Part of a small language model's weights.
Architecture: rotary positions, no biases in attention or MLP, untied embeddings.
Each number is 500 + 40 x the weight over its row's rms, rounded and kept within 0 to 999. Layers, rows and columns count from 0. Numbers have three digits each. The size before them is the row's rms in percent of the matrix's.

# gate: layer 4 MLP gate, 320x128, rms 0.117, rows 312-319, columns 32-63
# up: layer 4 MLP up, 320x128, rms 0.122, rows 312-319, columns 32-63
# down: layer 4 MLP down (transposed), 320x128, rms 0.108, rows 312-319, columns 32-63
gate312 094:525485534551467496514357444484515522446512470527554556489565515480452463524488533500538536542495
up312 088:473510531553514503469511546438461501548438523455480493519478509504511522448465537483463418493503
down312 097:476491467522516454518508490528441534584457481526542510497473456541478512432574481537524526474510
gate313 101:476495522546506514458429507532438526545515450567473478461468555494571464549504425486473442496579
up313 125:441496549514448519423506461442423449495526492451515488500497471529563541541510428472458448482623
down313 111:484493551470484540559482430499490499487516546505531456499490462520481488469487516466534495424474
gate314 103:509525516537548549521465478459466538533372482442479488441461555505476512531504444532524527558599
up314 099:506510492474510528552497429471472545456467487444496487492491501575504499472549520523501541498500
down314 098:444494555458506420476529410599520551521553532538456516541500483460484471417554451491558462480491
gate315 095:482415533466514555517534480542486460530482481534515457510539508477465480511437472417492471465500
up315 091:533470521561571465429496420469441472476453515462521441499470522530475511531523604573520497453494
down315 089:472521540440462531481545464521528483544547542545443566496489502499560488429496449437529525479480
gate316 102:555495406514511564500486580503534467538533473532565452511602521479470460499519521461525553492477
up316 106:524488533486546483557573594437574510540495597506508529449546533512532549544521555489463512522496
down316 102:495506514499551491500530514592472454529503493569455498485436500472554530492568459453479443532566
gate317 095:476500471460443514512523543462554479491519431496530494481465537590527456468485400539472521541497
up317 093:606578521558423538548504501489556538520522503456581465476499498538471509563507534499456461468538
down317 093:468477498467488501450530479537480488472469540469472472457418411496504499436534515506487521572471
gate318 100:564439511521478523475478474484483495483555563434542571410505518561558440533488515519503498492510
up318 104:499491472544521465542559482503540481545449467452439451466475480502536516469478481564544554489492
down318 107:502474486516576475499432467561548504527576527585492484607431437448524487483496494419487500516441
gate319 099:543517504458505552490552519467448489478546508481485463514562490437539469447421532435509538512577
up319 093:473442480439484533462497538455502552400518485452433542476552442513589476431528569481567476548498
down319 096:531536525548530465509431546471551479553443563512469426515527525505539543548464524562523475434481